{
  "num_hidden_layers": 12,
  "hidden_size": 96,
  "num_attention_heads": 6,
  "num_key_value_heads": 6,
  "head_dim": 32,
  "intermediate_size": 384,
  "vocab_size": 4096,
  "hidden_act": "tanh_gelu",
  "norm": "layernorm",
  "norm_place": "pre",
  "norm_eps": 1e-06,
  "positions": "rope",
  "rope_theta": 74600.0,
  "rope_fraction": 0.5,
  "qk_norm": false,
  "attn_scale": 0.177,
  "bias": "none",
  "tie_word_embeddings": false,
  "parallel_block": true,
  "init": "normal",
  "init_std_qkv": 0.0784,
  "init_std_o": 0.0,
  "init_std_up": 0.0784,
  "init_std_down": 0.0,
  "optimizer": "adamw",
  "learning_rate": 0.00245,
  "lr_mult_qkv": 0.7,
  "beta1": 0.95,
  "beta2": 0.99,
  "lr_head": 0.00594,
  "max_grad_norm": 0.5,
  "warmup_steps": 342,
  "schedule": "wsd",
  "decay_fraction": 0.651,
  "decay_shape": "linear",
  "final_lr_fraction": 0.0,
  "batch_tokens": 16384,
  "max_seq_len": 1024,
  "doc_mask": false,
  "train_tokens": 130500000,
  "max_steps": 7966,
  "dataset": "wikipedia_en"
}
Each number is 50 + 10 x the weight over its row's rms, rounded and kept within 0 to 99. Layers, rows and columns count from 0. The size before them is the row's rms in percent of the matrix's.

# layer 8 attention value, 192x96, rms 0.0915, rows 68-140, columns 0-95
088:55 44 37 55 34 49 44 41 43 53 51 46 56 38 31 51 49 60 64 33 41 55 67 67 42 45 69 61 52 29 56 45 44 48 43 53 71 71 46 62 52 36 43 46 29 44 48 51 62 58 38 43 57 46 49 47 49 58 63 58 59 53 44 44 49 52 74 56 43 53 38 51 67 37 38 51 31 60 53 44 72 49 43 58 49 55 32 44 56 42 45 56 46 54 52 47
088:33 61 60 47 52 43 76 64 36 49 52 59 39 35 43 38 53 64 45 66 50 45 58 63 56 63 38 50 55 69 59 35 67 46 49 53 47 54 56 43 51 54 50 48 26 46 52 28 41 51 48 52 48 50 59 51 49 47 33 44 28 53 50 44 46 49 46 43 43 52 45 49 39 53 70 42 56 61 50 68 48 48 59 37 62 23 42 48 63 56 45 59 37 41 47 54
086:56 41 49 55 45 51 64 48 56 49 55 56 56 67 44 58 63 49 74 52 55 45 49 42 50 38 66 56 45 41 50 38 47 56 25 38 56 52 44 52 48 45 56 56 43 52 51 53 36 52 35 45 43 44 67 51 32 25 30 43 58 59 52 54 54 42 56 39 58 47 58 42 46 54 47 45 45 65 47 36 45 68 55 45 49 41 33 81 40 53 55 39 64 54 70 55
090:41 49 49 37 39 47 48 41 42 47 38 56 84 58 59 57 57 51 28 51 56 61 56 42 72 47 46 46 47 61 58 44 62 39 49 51 27 48 38 61 53 56 49 50 52 49 41 61 32 49 44 37 54 63 52 54 38 50 41 52 38 34 68 57 53 61 41 50 57 48 59 36 47 59 50 51 45 52 48 65 46 47 50 43 79 58 51 43 55 36 58 38 25 45 50 51
097:39 46 60 55 49 48 55 49 63 53 56 56 57 60 40 51 59 45 52 55 52 54 41 64 31 43 52 59 71 37 59 51 35 52 54 55 34 39 46 39 38 44 33 72 48 45 53 56 54 35 38 32 45 45 28 52 42 34 17 58 37 62 47 59 60 47 60 52 51 41 68 42 62 59 54 59 55 61 57 59 43 40 44 57 62 48 62 47 57 58 58 44 39 57 53 43
094:67 47 52 40 52 39 49 61 46 48 40 44 78 70 56 61 66 41 45 49 57 40 52 47 40 42 43 44 50 41 65 40 46 52 54 50 47 42 54 50 48 64 44 32 67 44 54 44 29 37 51 57 47 57 65 47 33 58 52 22 63 50 59 62 64 54 44 43 43 55 47 54 38 72 29 45 50 54 53 51 43 53 55 61 50 48 36 42 35 44 66 51 61 41 49 45
095:34 39 49 54 51 66 45 35 36 45 52 54 75 49 37 57 48 35 51 44 62 54 34 56 53 64 60 48 48 51 40 37 64 44 50 55 64 46 42 35 30 64 55 65 41 57 49 60 53 56 45 48 53 64 52 56 57 58 44 36 50 56 59 48 48 51 69 50 53 79 50 52 35 56 52 59 53 24 68 54 48 47 62 38 49 63 46 45 56 50 34 61 52 55 45 39
098:74 55 51 58 52 65 68 49 37 53 41 60 55 59 49 40 46 50 51 36 41 45 60 46 54 62 59 77 43 48 58 30 64 42 38 54 56 41 65 55 45 49 53 53 50 49 32 44 54 19 34 58 62 45 47 48 46 41 49 38 58 55 52 56 43 36 44 41 35 65 43 48 54 68 50 57 61 49 34 58 60 47 38 56 57 48 42 41 59 49 47 49 59 36 34 55
092:54 56 53 63 65 53 57 52 47 52 51 44 44 56 31 57 52 61 56 44 57 35 51 47 71 56 40 56 62 59 68 29 49 50 50 46 42 48 61 44 46 42 37 35 55 50 36 53 29 53 63 61 66 34 27 40 36 62 42 41 55 41 59 68 66 45 40 38 57 32 49 50 61 57 47 39 55 46 51 56 59 38 67 40 56 55 31 39 54 48 59 53 53 53 45 55
095:57 42 53 45 54 52 55 64 33 24 59 52 42 70 55 40 41 41 49 50 80 41 37 62 60 34 53 40 54 46 57 51 54 55 59 47 47 44 45 56 62 64 52 43 42 59 26 42 62 50 48 51 46 49 53 64 43 58 63 33 47 39 48 54 47 53 51 34 42 62 60 52 56 42 34 62 52 56 62 42 43 63 68 61 53 56 55 33 41 53 53 69 54 33 44 54
092:45 35 59 38 65 44 55 57 41 58 46 56 43 35 45 52 47 43 38 62 51 54 65 50 51 43 54 55 51 38 41 55 63 44 63 50 68 55 34 50 40 61 42 34 65 37 83 37 58 51 60 55 55 45 46 56 32 56 44 50 45 42 53 49 49 41 37 53 41 59 45 70 49 57 34 52 61 41 57 62 39 46 51 71 58 53 27 66 53 56 43 44 34 45 48 51
088:48 45 54 60 33 47 44 54 63 42 51 55 55 70 37 47 55 49 42 38 50 36 59 27 60 53 42 55 48 63 48 64 54 45 64 41 67 43 41 62 53 35 66 67 47 52 49 43 70 47 46 52 35 44 60 37 50 46 62 55 52 67 60 49 46 48 56 43 65 47 46 45 47 49 58 27 39 51 58 38 38 67 45 42 67 30 51 63 48 50 51 65 54 29 46 55
098:56 38 39 45 57 47 58 44 47 60 36 52 70 41 53 56 65 34 58 49 36 53 47 47 52 71 58 51 65 37 42 52 40 54 68 52 43 48 75 49 55 47 41 61 42 58 38 53 41 51 45 38 51 43 46 41 68 62 47 53 46 63 50 70 46 50 52 63 53 48 44 60 42 50 57 75 44 55 38 38 44 41 32 58 70 61 60 40 38 56 39 68 51 41 43 44
093:28 41 38 54 51 38 57 52 52 48 50 40 52 56 49 61 46 56 42 60 52 45 37 43 36 55 55 68 49 46 46 51 62 38 46 30 56 52 50 49 48 46 55 54 54 43 47 44 63 57 73 54 58 44 60 51 48 62 62 51 47 42 45 57 35 41 43 18 57 50 48 54 52 58 68 28 41 44 64 64 30 38 53 72 37 41 54 44 61 43 43 59 68 60 55 44
091:54 52 42 49 67 42 54 70 62 39 58 52 68 59 45 64 53 56 43 58 47 65 47 61 57 54 46 62 52 56 33 57 62 43 58 42 49 48 58 36 39 39 48 47 54 45 30 27 56 52 56 42 46 47 49 60 54 59 59 48 60 33 49 47 47 42 53 53 40 29 65 42 60 69 74 52 43 49 54 65 34 31 52 35 35 44 66 68 55 52 54 52 43 55 56 50
098:48 43 48 61 56 45 54 60 48 56 34 41 43 51 56 54 53 44 47 50 61 41 46 50 49 33 34 67 48 47 29 26 70 52 61 34 40 26 48 51 52 48 57 37 46 38 48 53 41 84 46 39 44 50 57 61 62 68 46 38 50 39 48 60 45 36 38 57 37 50 47 57 54 60 44 29 45 56 49 57 44 55 45 60 56 43 49 52 57 56 33 43 32 47 53 54
092:45 45 49 58 51 50 75 47 44 55 44 56 62 55 34 43 45 51 44 35 51 54 59 57 51 47 45 42 59 59 47 69 40 56 57 59 77 47 49 62 35 31 44 58 29 47 52 75 51 57 45 52 58 68 49 53 56 42 55 40 59 30 50 29 54 55 48 50 47 46 57 56 52 25 60 61 41 46 46 42 51 62 67 64 61 43 43 46 50 42 41 33 46 40 60 45
090:56 56 68 32 54 32 54 47 55 37 41 45 41 64 46 36 52 59 65 39 50 61 61 51 61 54 51 60 60 49 67 37 47 35 61 36 48 67 51 48 44 42 47 45 53 55 32 53 49 59 51 59 39 49 54 45 48 65 57 61 40 39 51 37 49 58 48 35 46 58 42 59 45 57 36 55 51 83 40 50 51 27 39 50 32 41 63 35 44 49 45 60 54 62 55 47
094:61 52 48 49 52 42 42 34 30 49 42 59 59 46 35 49 41 51 69 52 56 38 60 58 44 34 48 67 43 51 59 49 54 32 55 53 54 43 48 49 28 48 48 43 52 41 37 46 34 54 46 45 51 51 51 72 39 66 64 68 48 53 51 45 49 47 56 57 58 58 72 58 39 51 38 55 55 41 47 24 37 29 53 49 41 55 46 43 57 55 43 70 29 46 59 51
079:42 42 52 47 62 53 39 68 40 47 50 41 44 47 56 67 62 48 65 49 44 64 51 59 52 57 47 61 58 52 41 45 51 33 57 64 51 63 55 47 43 45 43 34 41 43 56 37 57 42 53 37 43 37 65 62 64 30 53 32 61 41 62 54 67 40 43 38 40 66 41 57 33 53 45 47 58 47 59 47 44 30 78 45 59 66 39 59 51 49 59 52 46 45 45 63
087:51 54 52 29 44 62 43 62 38 64 47 49 61 65 67 51 35 44 43 60 60 60 36 53 69 45 77 58 54 57 45 76 67 48 68 52 65 47 46 62 42 54 48 55 49 49 55 43 44 58 57 51 50 62 46 39 36 61 58 52 58 29 56 44 49 46 56 59 50 62 52 63 58 51 62 50 61 54 51 41 45 61 40 34 30 45 52 58 48 49 41 61 56 41 67 46
085:53 43 38 44 48 50 56 37 50 51 57 54 40 61 48 43 54 33 72 38 39 37 54 72 56 43 57 49 46 46 48 62 38 66 55 58 30 52 49 51 41 52 39 67 47 62 48 62 57 41 49 64 57 29 32 46 64 33 53 58 46 54 44 59 63 52 73 65 41 50 56 62 51 38 53 57 52 52 42 59 47 67 37 47 55 74 45 61 37 44 58 42 50 56 59 54
085:71 48 44 54 67 52 57 50 42 54 39 52 45 54 44 47 51 56 43 61 66 41 46 36 44 39 55 67 48 51 55 51 44 53 46 31 78 58 50 42 53 39 55 53 43 51 48 64 66 64 48 38 39 64 53 49 45 14 47 61 57 55 44 48 46 53 52 47 60 71 44 71 49 58 56 55 59 53 43 38 37 41 53 55 63 40 49 48 53 50 42 31 61 49 57 67
096:48 56 52 67 53 54 50 56 65 62 50 45 53 56 66 52 56 56 38 38 34 58 40 43 43 52 52 60 42 55 34 49 31 36 78 52 65 42 49 50 49 59 50 62 44 40 65 46 55 38 54 40 52 54 48 51 61 61 48 40 60 47 50 72 57 50 58 24 53 40 52 58 36 52 33 37 53 40 38 40 49 49 41 49 32 39 57 51 30 52 55 50 55 26 50 40
096:36 50 54 55 47 69 36 35 54 50 60 42 45 44 58 68 63 37 55 61 38 40 64 55 49 72 49 51 52 53 48 42 46 53 38 53 60 45 55 50 48 54 46 40 47 68 36 39 67 47 22 47 44 48 61 32 50 50 46 68 58 40 51 48 57 57 66 48 52 40 33 69 51 39 43 46 45 49 46 33 48 71 54 35 33 40 52 44 58 47 54 51 43 65 54 44
092:52 49 46 43 62 49 34 57 41 44 38 56 57 52 56 55 57 47 44 52 52 39 48 55 53 56 47 57 63 75 38 51 51 36 53 40 63 44 53 68 51 45 47 55 52 57 47 52 55 60 34 69 37 35 42 50 34 45 51 45 61 25 55 50 63 54 31 38 31 53 31 61 45 43 53 69 52 59 27 49 48 49 79 46 55 54 54 47 42 53 54 52 71 43 41 50
089:47 44 53 30 54 51 55 71 58 40 46 43 56 51 64 43 46 47 37 27 55 60 43 41 70 55 62 49 57 31 43 36 45 56 38 35 62 44 64 43 55 55 40 55 51 47 39 57 56 46 37 49 52 46 26 53 41 55 32 56 66 46 45 69 47 64 45 55 50 51 55 52 36 47 42 51 45 54 58 63 66 53 73 44 54 57 42 49 73 57 45 61 33 49 53 51
095:53 54 50 41 66 56 56 76 43 56 48 40 62 69 52 53 57 39 56 56 49 45 64 35 62 51 46 69 47 54 49 55 37 50 69 27 57 48 57 40 54 45 46 36 46 45 40 45 53 50 47 67 39 49 38 50 48 60 46 67 53 43 44 60 48 47 51 53 48 54 60 50 34 73 53 39 56 54 74 56 38 53 40 68 31 37 34 60 48 50 49 36 66 42 46 55
088:36 47 50 42 47 53 51 41 55 50 76 44 69 41 59 49 61 61 50 43 27 46 49 32 41 57 37 67 49 45 53 53 41 67 43 48 57 60 75 43 63 43 50 69 33 50 56 50 54 51 64 50 52 45 53 47 65 45 56 58 50 50 42 39 57 62 47 51 50 62 32 62 40 46 54 42 55 47 81 47 36 45 56 45 41 36 48 42 37 49 61 55 52 45 52 65
081:54 61 42 68 53 35 49 57 54 48 58 51 53 56 44 57 57 34 58 59 43 57 60 64 33 46 37 70 57 50 53 41 29 47 55 49 40 57 62 52 40 47 50 54 39 42 36 43 67 60 50 77 37 41 52 49 45 59 52 45 46 67 50 50 50 49 52 40 53 64 76 40 44 29 45 46 33 51 54 65 40 46 58 46 55 64 44 40 42 37 49 49 60 60 29 45
093:51 49 48 51 30 57 30 57 49 48 51 54 68 26 55 38 47 43 52 64 50 41 51 47 47 60 58 69 36 61 47 64 50 41 57 50 76 46 67 71 52 53 54 44 53 45 27 51 56 43 68 49 61 43 39 62 66 65 47 59 52 53 48 51 48 58 51 71 50 64 48 59 50 44 51 56 38 38 60 40 54 68 49 46 46 31 46 45 40 43 48 60 44 60 37 48
084:67 71 57 40 52 55 36 47 62 64 42 50 22 51 36 57 45 54 61 47 51 45 45 34 48 54 48 59 56 43 49 47 57 56 48 52 50 35 59 62 55 49 48 54 54 47 65 48 53 50 46 56 28 62 51 41 37 38 73 49 68 45 48 35 53 62 39 57 43 29 42 68 70 56 53 43 72 49 50 54 37 52 42 55 44 45 62 39 56 47 51 31 51 59 56 51
084:40 52 51 60 65 63 53 48 39 35 49 50 60 37 36 48 57 61 44 52 30 59 57 51 59 51 41 55 50 34 57 25 51 54 48 48 44 64 56 45 58 39 37 32 49 52 35 54 65 39 36 67 38 53 60 57 37 37 56 47 42 43 50 49 50 54 42 46 51 60 61 47 50 50 44 61 56 81 33 40 53 68 56 52 45 49 64 48 46 50 61 36 29 57 40 47
091:61 65 49 53 73 60 56 56 38 47 42 45 64 35 41 55 46 55 69 46 44 49 58 48 50 53 42 45 43 74 40 31 42 71 46 41 61 52 66 66 44 41 52 55 47 66 69 42 38 59 35 56 62 47 41 46 49 28 52 53 50 47 50 43 56 46 46 47 64 62 42 60 67 47 56 48 47 47 57 29 54 35 52 50 49 51 53 44 64 43 64 55 72 56 46 45
095:38 64 51 69 49 48 46 51 43 51 68 40 42 49 55 39 55 57 38 54 53 40 39 51 46 58 45 50 45 42 44 77 37 46 58 69 48 48 52 52 48 44 45 64 59 51 25 55 33 50 30 42 32 64 51 49 57 48 27 48 36 59 43 57 39 48 40 52 49 46 44 48 38 67 64 55 48 42 28 71 55 50 36 55 54 50 43 49 60 42 62 47 51 32 43 48
089:54 48 45 57 53 53 40 46 44 49 36 44 56 40 55 57 59 56 44 58 53 54 51 46 29 50 53 58 39 63 18 68 46 55 35 58 48 71 42 52 40 51 68 42 41 53 69 55 40 37 52 37 33 43 52 36 50 46 47 56 38 50 51 49 41 39 55 58 59 46 47 42 69 46 80 71 55 44 43 63 56 46 42 38 55 56 51 52 55 55 47 62 33 36 46 54
085:38 46 47 56 56 59 18 36 66 69 55 54 61 41 53 63 42 43 45 46 40 45 35 40 64 38 53 52 47 44 44 50 57 50 57 74 65 45 67 55 57 48 50 42 49 58 34 55 38 46 39 42 58 50 58 41 32 45 54 45 37 39 53 48 41 42 51 46 56 44 45 37 49 38 43 58 59 49 53 71 54 66 71 53 54 40 48 28 41 51 56 39 42 42 62 54
091:61 56 54 42 57 42 49 47 51 54 52 53 66 56 40 46 49 36 59 56 45 44 53 37 70 61 43 51 60 43 58 47 62 54 49 46 50 39 50 60 43 51 57 56 61 35 27 55 72 51 61 68 52 51 64 48 40 66 53 50 40 36 42 54 57 53 46 62 40 24 41 51 66 42 31 46 41 58 45 61 46 65 45 62 71 53 70 31 53 55 55 37 46 45 48 37
099:56 44 39 47 60 39 57 49 63 61 58 56 51 52 43 57 44 44 52 31 35 48 64 55 49 61 46 69 44 55 56 57 66 48 47 61 71 55 64 51 37 47 53 43 39 59 64 51 64 33 47 35 74 58 56 59 67 55 52 41 45 51 50 49 39 57 48 76 35 51 57 36 46 61 58 68 47 57 44 46 42 42 58 44 47 32 59 55 29 41 52 34 50 51 47 45
085:40 55 33 52 42 55 70 51 55 62 51 50 42 54 56 41 55 56 43 49 56 47 26 71 58 51 40 51 34 56 43 56 34 59 44 58 62 54 42 43 54 58 53 59 52 42 56 48 25 55 64 49 61 51 44 58 71 57 52 36 51 30 54 51 53 32 46 52 46 66 36 45 47 45 60 67 54 45 56 55 58 48 39 29 64 49 65 49 32 41 61 45 47 31 45 42
092:47 56 48 50 20 64 66 62 36 55 45 49 48 49 49 50 54 58 47 53 61 39 54 33 52 35 54 60 33 46 44 56 48 71 29 40 42 44 40 44 74 42 51 45 34 41 39 62 54 54 55 52 45 37 55 64 56 45 39 50 50 54 51 40 57 39 34 59 47 56 59 45 71 69 50 38 59 63 50 39 50 54 35 52 49 36 41 59 40 51 68 40 57 51 56 50
094:39 53 50 53 46 55 49 70 44 52 52 63 55 40 34 57 44 65 51 52 57 60 62 52 63 36 39 51 54 52 39 40 54 57 44 35 63 55 50 43 47 40 44 70 63 42 39 52 61 56 53 38 41 62 43 49 58 33 59 21 55 47 53 40 47 46 60 37 62 27 56 54 54 46 40 47 64 65 35 66 44 45 41 50 47 59 48 61 72 56 30 43 56 37 49 46
080:51 53 43 53 55 44 32 55 41 58 46 52 62 68 17 58 54 39 55 49 49 49 61 57 42 65 47 58 53 33 70 48 15 42 35 58 52 43 61 49 43 49 43 60 56 37 38 52 54 58 56 40 41 47 22 60 56 56 59 36 54 50 51 46 46 54 61 63 54 49 50 48 47 56 46 63 51 44 64 52 56 47 63 53 55 55 41 43 66 58 42 52 62 41 37 53
086:42 61 40 55 61 36 47 52 62 47 49 48 41 44 71 54 29 48 47 65 61 62 61 58 55 51 43 55 54 29 64 73 44 52 58 41 24 63 58 38 42 47 56 49 61 46 51 58 54 65 53 49 50 42 45 39 49 52 43 46 67 63 55 42 49 51 44 45 41 65 47 39 58 55 67 60 36 68 49 56 46 24 58 50 38 62 49 52 52 33 43 46 57 49 37 52
082:52 25 56 52 55 48 55 43 51 46 64 48 59 49 48 59 48 53 31 69 57 31 60 31 46 51 58 48 39 48 39 54 71 37 53 44 70 67 63 36 57 62 55 64 46 53 39 52 63 49 54 55 56 56 57 57 58 37 62 73 46 44 47 41 35 68 46 67 55 43 36 50 59 42 48 31 47 49 62 56 49 48 48 51 45 46 42 59 40 47 42 42 35 44 66 53
082:50 58 40 46 55 54 66 35 66 48 44 55 48 52 53 49 34 43 64 52 53 50 28 56 51 53 31 62 47 34 40 47 57 46 53 50 48 50 56 46 38 54 61 55 41 49 70 47 51 58 53 73 60 36 43 45 39 47 57 46 59 52 52 58 61 19 42 26 46 52 53 53 62 57 59 64 39 42 53 38 44 67 66 50 51 36 58 51 45 51 50 32 59 71 44 46
081:67 44 59 46 72 43 55 56 43 28 47 40 64 57 26 61 44 49 48 47 38 62 33 61 41 50 57 56 39 43 54 57 52 49 54 51 69 61 50 39 50 51 49 38 52 50 70 41 45 44 74 53 59 54 52 44 74 50 44 68 59 40 50 59 61 43 55 44 61 53 39 60 65 52 66 38 43 31 46 39 56 51 59 47 58 53 52 46 38 50 43 49 45 58 66 52
086:54 59 62 44 39 38 47 41 55 48 52 53 61 61 72 54 60 34 44 65 54 55 51 52 45 63 53 43 49 58 56 45 39 55 51 30 40 27 36 72 44 38 54 69 54 38 49 44 64 46 54 34 51 53 63 49 72 44 47 59 51 45 52 41 57 50 45 66 45 46 58 44 59 45 44 38 67 48 65 52 48 41 32 27 65 47 56 68 48 56 51 48 45 62 61 47
087:42 48 55 42 60 64 53 62 75 58 48 48 36 41 38 36 54 51 38 47 42 46 39 34 50 59 44 47 50 44 27 48 48 64 38 56 56 52 42 50 62 48 47 76 71 55 51 50 53 60 67 59 56 67 33 50 33 56 48 58 54 31 54 42 58 36 46 73 61 47 65 53 47 43 42 45 54 42 64 53 58 41 38 47 34 50 56 47 50 37 53 51 36 46 42 54
092:51 42 62 47 34 45 44 61 59 43 58 51 41 47 45 41 36 51 48 42 43 48 58 58 54 44 57 23 58 37 42 57 53 46 48 50 25 38 52 52 31 41 40 41 59 53 50 60 56 56 58 47 59 53 64 54 54 74 31 47 42 55 47 30 49 59 36 54 50 53 54 50 59 43 56 50 51 45 33 28 46 21 37 44 37 52 55 26 61 56 41 49 48 54 51 55
093:50 44 47 50 38 34 36 42 52 48 67 34 57 54 50 32 60 40 57 49 67 48 69 60 39 54 51 44 52 38 56 63 63 51 40 57 57 41 47 62 43 56 47 53 44 53 35 37 66 51 31 45 41 45 62 57 55 35 36 36 53 51 47 35 43 56 47 56 48 52 38 49 76 65 42 50 49 53 63 34 57 30 50 55 40 63 39 47 62 54 59 41 62 42 47 69
092:57 52 55 50 45 48 39 49 56 58 40 42 46 60 64 48 46 35 46 62 38 53 45 35 44 46 69 44 44 53 59 41 65 65 36 57 50 45 54 45 46 63 48 52 55 46 62 46 61 44 58 51 42 54 51 41 33 71 62 53 72 42 54 51 56 44 62 58 62 65 52 53 47 41 60 24 54 41 33 69 54 36 35 49 29 41 44 59 68 48 53 51 55 38 67 42
094:49 37 51 44 63 43 43 46 61 54 36 65 67 40 43 48 43 47 60 52 56 55 61 42 39 50 40 40 44 53 56 32 58 51 46 48 56 81 49 51 38 26 45 45 47 59 64 63 56 46 32 42 57 67 50 63 48 54 20 46 41 46 50 56 30 50 50 57 49 47 59 63 39 41 54 56 46 48 54 49 62 60 54 60 55 37 35 58 51 50 38 48 38 67 50 37
093:45 45 52 69 36 52 59 44 56 40 63 54 46 35 51 56 49 53 65 54 43 42 48 68 52 69 35 43 62 67 46 44 47 42 35 46 26 45 56 54 46 51 55 51 42 63 71 43 48 67 39 35 38 42 55 47 60 50 35 59 35 61 59 51 36 56 48 36 55 41 43 58 45 63 59 67 56 68 38 47 49 53 39 47 53 39 54 51 62 49 64 53 74 44 44 50
086:52 36 60 48 53 62 25 47 51 71 41 55 36 52 44 51 40 55 47 50 42 43 65 50 55 36 51 37 49 45 42 46 48 49 61 61 38 52 44 51 51 48 48 54 57 52 68 50 37 41 40 66 39 39 43 50 33 61 69 36 33 54 59 53 61 49 35 62 48 59 54 45 51 41 74 57 53 64 44 64 44 51 47 49 27 37 42 52 22 60 52 49 64 58 46 46
092:69 43 53 40 50 49 53 49 79 40 44 44 45 45 47 36 71 46 46 46 40 47 53 60 56 43 49 62 44 49 35 65 61 81 41 58 41 32 45 60 50 46 51 74 48 68 48 49 42 54 39 36 63 38 44 47 53 48 46 51 47 57 46 45 62 46 45 42 52 69 58 53 61 50 50 33 40 62 52 38 54 54 47 62 47 46 54 32 61 50 45 44 38 41 62 62
103:56 43 54 53 40 38 59 63 53 41 50 46 55 42 40 44 65 48 51 62 50 52 60 66 59 54 46 60 58 71 54 61 34 50 59 35 71 47 65 49 55 56 50 48 58 54 40 27 69 47 37 62 54 39 46 50 58 53 30 51 38 42 50 61 56 53 54 49 38 52 36 47 18 36 52 57 36 66 44 56 49 43 60 52 43 38 45 46 38 52 42 57 68 58 36 52
080:45 51 53 51 52 40 49 54 66 41 64 52 77 61 65 68 62 45 44 36 53 36 39 63 55 65 52 53 67 28 29 63 52 52 40 54 44 37 54 55 47 44 49 43 68 51 54 29 33 77 46 38 64 41 41 55 49 53 30 45 49 38 49 60 60 40 43 44 45 41 55 48 45 50 43 52 45 45 56 44 62 43 55 36 57 40 49 37 49 45 54 50 49 45 51 54
081:62 42 48 32 61 34 50 50 37 39 54 43 40 57 52 57 46 40 55 63 42 42 21 51 49 51 55 71 42 52 58 69 47 74 45 40 46 69 57 34 45 43 46 29 53 50 49 48 39 48 77 53 44 37 54 44 67 39 51 59 60 40 51 62 59 55 45 55 54 48 57 51 49 43 64 44 58 69 52 46 35 58 51 49 39 58 65 57 50 41 55 54 40 56 55 52
085:55 46 43 58 52 51 66 35 50 59 51 55 26 61 35 38 54 37 68 52 42 45 59 41 49 57 52 48 59 57 51 49 32 60 48 57 53 58 50 45 66 44 45 64 42 64 46 40 67 25 47 57 44 32 53 41 45 49 71 41 37 75 45 60 57 50 39 54 55 60 48 60 57 42 49 56 48 51 40 60 50 42 64 52 57 72 43 71 42 61 47 47 48 62 42 48
105:58 43 50 61 59 63 40 54 50 65 53 52 68 42 54 68 47 43 33 33 36 45 63 46 49 39 51 47 55 62 44 49 62 40 65 41 50 36 67 43 45 56 44 62 61 47 62 47 38 41 38 37 55 50 42 52 72 30 37 46 46 56 50 49 52 50 64 62 53 49 58 48 38 52 35 47 52 50 54 60 65 36 58 52 39 44 34 58 33 47 34 38 48 24 45 57
114:44 48 61 66 56 51 40 42 59 45 67 49 24 53 38 58 61 48 56 50 61 37 54 48 49 58 42 40 50 34 62 52 34 52 37 55 43 60 55 27 48 53 42 47 46 48 44 50 43 68 54 58 42 63 64 64 59 38 39 55 41 59 55 40 44 55 65 66 42 62 42 48 54 54 38 36 46 53 61 64 40 50 42 37 66 53 54 43 43 41 42 22 45 66 44 41
113:41 57 56 46 48 40 64 47 46 48 49 53 60 37 44 45 40 56 59 50 53 62 53 32 49 44 51 33 50 37 68 37 41 59 43 38 60 66 36 46 61 69 50 61 52 33 63 48 53 45 67 60 60 60 34 49 26 41 50 58 52 46 49 38 37 67 51 38 79 52 55 55 44 40 39 48 56 33 44 62 62 47 51 57 61 54 45 42 58 47 66 39 46 53 59 39
107:61 60 49 68 53 49 53 46 50 45 52 45 59 64 71 53 51 59 31 37 58 58 37 38 51 49 53 45 50 43 47 40 60 43 45 45 61 36 44 45 64 69 59 56 59 40 45 59 53 56 55 51 47 53 58 40 42 51 57 26 75 58 57 59 47 37 50 45 54 60 39 31 61 40 35 47 39 47 43 45 66 47 45 37 52 69 67 48 39 45 36 48 62 30 36 50
100:49 53 49 41 47 46 51 65 58 67 47 60 59 42 30 35 39 40 47 45 50 63 52 42 49 32 46 39 49 49 49 73 65 51 54 58 55 56 56 51 40 31 67 55 54 47 64 65 57 49 46 57 44 67 48 49 43 43 30 49 42 39 50 43 43 54 59 35 61 45 23 56 73 53 58 56 65 46 36 57 65 49 44 50 51 47 46 58 70 59 44 55 39 42 39 61
112:47 55 50 53 45 40 75 43 41 50 45 41 37 38 62 48 48 69 39 31 55 49 59 67 47 48 40 59 54 53 42 64 44 57 52 55 38 54 45 46 55 52 56 26 41 37 67 55 32 75 47 44 50 64 68 52 59 57 52 64 59 44 56 37 59 52 52 47 48 65 44 50 62 59 50 47 55 59 43 49 60 47 39 51 53 37 57 39 68 47 50 70 39 38 69 53
108:58 55 51 58 48 57 77 30 53 52 50 50 71 45 49 44 43 50 72 56 46 49 70 52 54 65 53 52 41 57 65 50 52 54 53 28 73 37 47 56 35 62 55 32 45 52 57 59 39 44 54 58 68 43 51 43 58 51 50 60 55 60 53 40 49 60 52 57 62 50 45 50 57 52 28 58 48 49 50 29 38 41 33 49 34 31 54 49 38 46 51 35 52 49 47 43
110:62 66 53 46 50 56 53 51 41 54 47 57 40 38 68 62 51 45 52 55 48 51 55 38 56 61 58 65 51 37 53 55 64 37 32 39 38 50 62 47 48 58 51 43 64 59 45 32 46 41 28 57 41 82 61 46 35 51 45 48 34 34 50 64 57 54 44 43 43 34 40 51 36 60 46 46 51 55 32 49 43 62 44 51 29 43 57 45 49 49 61 39 57 61 59 38
105:69 48 40 46 59 46 39 42 62 53 57 45 49 68 54 59 59 54 62 48 53 46 56 57 32 65 55 39 46 33 44 45 44 35 63 60 27 67 53 52 56 46 32 64 41 46 60 55 53 33 61 29 47 42 40 47 53 51 68 43 52 48 38 46 40 42 59 62 48 39 63 50 68 51 47 45 63 73 39 49 61 44 48 40 50 63 56 44 69 49 41 40 52 39 53 45
103:56 49 57 53 54 48 48 54 23 37 47 46 56 36 43 43 42 40 42 55 60 57 73 32 56 41 52 55 44 59 56 49 53 44 44 42 26 46 55 44 36 46 55 38 47 58 27 58 63 48 51 40 37 57 57 39 44 67 55 40 24 56 49 38 55 58 46 65 57 66 54 60 67 44 52 43 50 53 56 53 65 42 38 55 44 68 43 55 64 48 35 60 55 60 52 41
113:56 45 62 56 55 58 50 37 53 53 35 48 57 56 38 42 54 37 53 51 58 39 69 65 47 67 45 28 66 41 43 40 59 51 26 48 58 58 54 49 51 55 53 57 60 63 54 48 68 58 24 46 45 57 48 43 48 48 38 37 52 66 56 56 53 39 44 55 47 60 49 41 46 45 66 62 42 57 52 24 58 49 74 57 54 53 31 54 42 51 42 30 48 46 56 49
109:49 45 48 58 27 49 47 49 45 49 58 44 54 59 49 67 70 47 49 35 51 36 57 59 51 24 60 53 48 41 52 75 50 59 61 66 57 41 45 55 50 55 52 39 53 64 38 51 45 57 55 64 54 52 64 44 49 54 38 58 44 47 48 66 58 53 65 37 54 49 54 43 53 37 20 46 42 45 33 60 63 66 59 59 47 68 38 36 39 47 38 50 44 46 50 52
111:53 59 30 63 34 47 49 57 49 47 56 55 37 54 48 45 60 44 42 75 63 48 54 56 39 55 44 52 71 33 52 70 56 48 47 30 40 37 59 47 42 56 58 42 61 36 37 51 47 70 66 51 44 42 42 47 47 62 41 38 66 65 44 57 51 40 51 51 46 41 64 42 62 55 62 58 46 45 30 66 51 38 38 46 56 54 59 65 50 52 48 39 60 57 35 40